Part of a small language model's weights: vocabulary 2048.
Each number is 500 + 25 x the weight over its row's rms, rounded and kept within 0 to 999. Layers, rows and columns count from 0. Numbers have three digits each. The size before them is the row's rms in percent of the matrix's.

# layer 10 MLP gate, 704x256, rms 0.109, rows 48-62, columns 64-127
099:482508505505489525460522523519524446538491525500498491511496487494508502498468469450507459480529544521526511508461520498520496476506483488523485508537545512524481509528494474535457548488514526
102:490485496473537510463472475526544516495516493502495492549458459489469492535499451504525503494485492536507500488489486523480512497473515534510532485509509475497463509481532490482488494495482507
114:483527508497492471501510482569510515461524525492491526491493477589473494503495517477506514466530482498555528525499483502499479455491521498542545568533554507463532496501501499483500533507523494
099:479519495530481474531512500533470511535475543485574483521482523487497516493540493474482503494527487529465463479459524510502527503499524520499481523525516468502449497490506511480465537518523493
102:466478526492522477470466529531521517445504486511485531505543472545526449516480520492509490493514528503483498488481461499482535459492475464494510460513508471476508510518487497521526509481525497
096:506516503508507523494459526507485439534476500517534549491487501495492478557490451550531489522527504474495460539505495487504516523485470529503511494504511483553536537518558485529508513535509557
108:490487528510459507539515463469512487507451450473492462470491503477519539521452513505490488512479516464556491484499516540499514487495489500504493541460476453461504461512562463476536476536480546
095:466577519463493528514500454530451516479502480446512503471476537491497455540492499480509513468502486494506502503508523469493481478513457459533513464530466514512516488466546472451486496477532457
099:527456523482512470505476505534518510490473524478523520509523522507518494528479497485482498502548484504512478496533501490538506530466484491471508494476499499521477521514463524547484515524508531
096:530501509476446479513507491502464557465496541507496478495460478477470528509428481539492484531510452479495489539544539491485491458491511507491519448515479481541482490522513514526506539489503549
101:476468479491522517508503463503495481493484471484509485509484486470488488561460557497466500521531480520497516515485493521464474452528476468511532533515513518500519471498506527497478482506498503
092:509484516489533532515516454528488506542509524491489471551472518490491520507497518503484462490499539523510528469475481487493542483486480532481495519463494450508460538521517513494482476502509512
099:471497504524490489471515445496521524517521504519499481509479471483502439477484516509446492472495453473484469497491534512493513536545488500501516481509482533487501494489573498501463506477477520
103:522455489464474488506484498479491511564483527496495495495508505484506547494524510516497527507501492501495541481493493509524481511462471509496531490527488478509558487471512539516554451471517483
100:500509511514505495476511501533483475507492484553509541487476538463505520526494489517534500502535496514550482466493503462506517471520469472474508489465455526519494509538476521477534469494495513
# layer 10 MLP up, 704x256, rms 0.116, rows 48-61, columns 64-127
098:508511500472513504489513484493472512504512488556557492517510510489473492536503530495484497524500485497507499506517537476532517451535473513513498504498466492470503510501490501568493594507524521
102:460519512531538480475486495501541477524526519495512545517533496507500503513543532484528524492527544507463481535464475459458538509518494514504518496527487548470496492532518488476500489495490511
105:516482500501508501487490500476498503493482491496494490496514476459548494485476525494513544530526485551503489472495528553441479512534506470517460502516445507529494505487523506514504529475485533
098:459489507525481528525537493519487478525534493490517486514503539525511431526510522470532519477470481475542496499485525527481461484501537494489481493523514532512477461500494579465513499493496487
101:505467510476488545516524490502522519512456509504505527501469473543482504482503509497476470492508484496476523504510490516489506469548524492532535523497538555518494449504463457501503496445495511
101:508515497494512499512517466540522507509517493528502560496536549500487487512509488500487534545510492479502550514488478524540548469493497476468488471430476487450504500518516500509467452511485459
106:512490530490490510572537526503531492515515492474512493500477513450480521515504500492538522522500521454509519505555503508470520544521479468472512525500491499516514488536482489540538496446445467
097:509541533514544482470422501488459468490513477479555513489485515467503497465524524467493518510460475519497487480485530516521515565519494562518501530509482517469489532542512535522532478533511484
100:471552512466468514532510484496505514468476500489483502444500464508491496517489507520472493468507449510529488521506507502538515514490522510519515494547511511496486457495468508507528497480502510
099:496491518531521479488469501520502469519484508482458521464491537511517506533509548507535528489484515499489502526458509488467481507508480500512478487508520489516563512460554467528484459503513456
105:502550545469471482503522530481496516553494468518493521476498500518524486434505500530516509459490513521492521492501475511554498464499492499491521459491519501491469514519466491509467459523450466
092:513468518510457480474507538489510455528475564483524499442492517524520530486496485523491489520482493473442457482503502496500481478505554488515502526496462504509490553524499507512482513494492529
101:475512545481490513536538492471515554505542547503485519492498467491508495461517515483527525520504473513474465514483533492540486468542502467450500496501530475525505501525501477484511526494516487
095:470511459502496517510552541514515512463469502506505469517504487482504555524495495495500479503537511483547526529498517550473525514500503497513470482477503491490423518522494475504517463492459491
# layer 10 MLP down (transposed), 704x256, rms 0.0676, rows 48-61, columns 64-127
096:519505485467510522518493510522487527483526505505478477514522489536495470493476516459523497514521508516545458460509478531504458548491497480484501505453515497537539471511466487470482515486490494
105:493501491484450503515508517520466517495519494473481499476527503524525503508516530490502507527532471511471522513472506464502472496537498490507470485460482483535495473492520495524474490518479521
112:511540500507474498514495480501482494547485529482499517494545507524479503443482511529534511483520479534467506461493524425503546508512483495496514542462534488529510503498475469521502517505499459
097:466472481508503503510543516533506519518471540555454420491514508483524503537542483473480498507507463516486486490514538526513509511457467491534493533469514487530530525524505518456483527472497487
101:539502482527464512483509463501485508481475510498510533532486464514498497475509511507468501491499522494472523502522498455485513497512526543465519496494486545510498507489491492479489510514499500
098:537438512508506490494487509498487536528493491516501468526517493538471516489490490493534516493523485471477489483504464513477508451492487485531501489526499527446458541468471493504542567506519465
108:509486473463485496507504502493450496490499507496510488472510513489466533520510437506508498510459478502498498533494491471501512439521479524432489467422505479503469545509488532534493472487476551
095:522497459526493485490495436544488476492480472437479507470485504480492518449547474465459515520513485471485475496545521524512514518444471512486470497548457504512531500457477511509507516511508454
097:479497497455480450531520463478509510426500516472533487519522501474504542523498508491498473488478488530449510515508484552490489501543480524468491517503516507512502500502478519478453516531497494
105:489521491502514515521496483503505492521481470493440497522503521481504510497505506492461519526524504538520547529500487548499490520451518522505498504494519487501499489538508461514515510472484435
103:503486526544461485493482486487529526536472510460496539472495487530477528497481485523487518547521512490573494474524471484488496495476475522538490546484514548524522462504483490513501520496497524
092:498457437497497508520527489521514509467535485489480512500536519528536538462474464496507498504467524513540485498470513530493463496517518487519493477521514513522547484523491483515492497478512502
099:454513504553486524496517479478503541517533541476482471468513506470521454500484502467487526495486516488536462535492502522538488532501508520513531438530516499490508490542455490509474535526525530
095:533508530485440499483528496461515515542466546541497470520557501518538453486461510493468469514534457501478534525527480501463505496550498515503505488539486492471480520478519509496497532496513513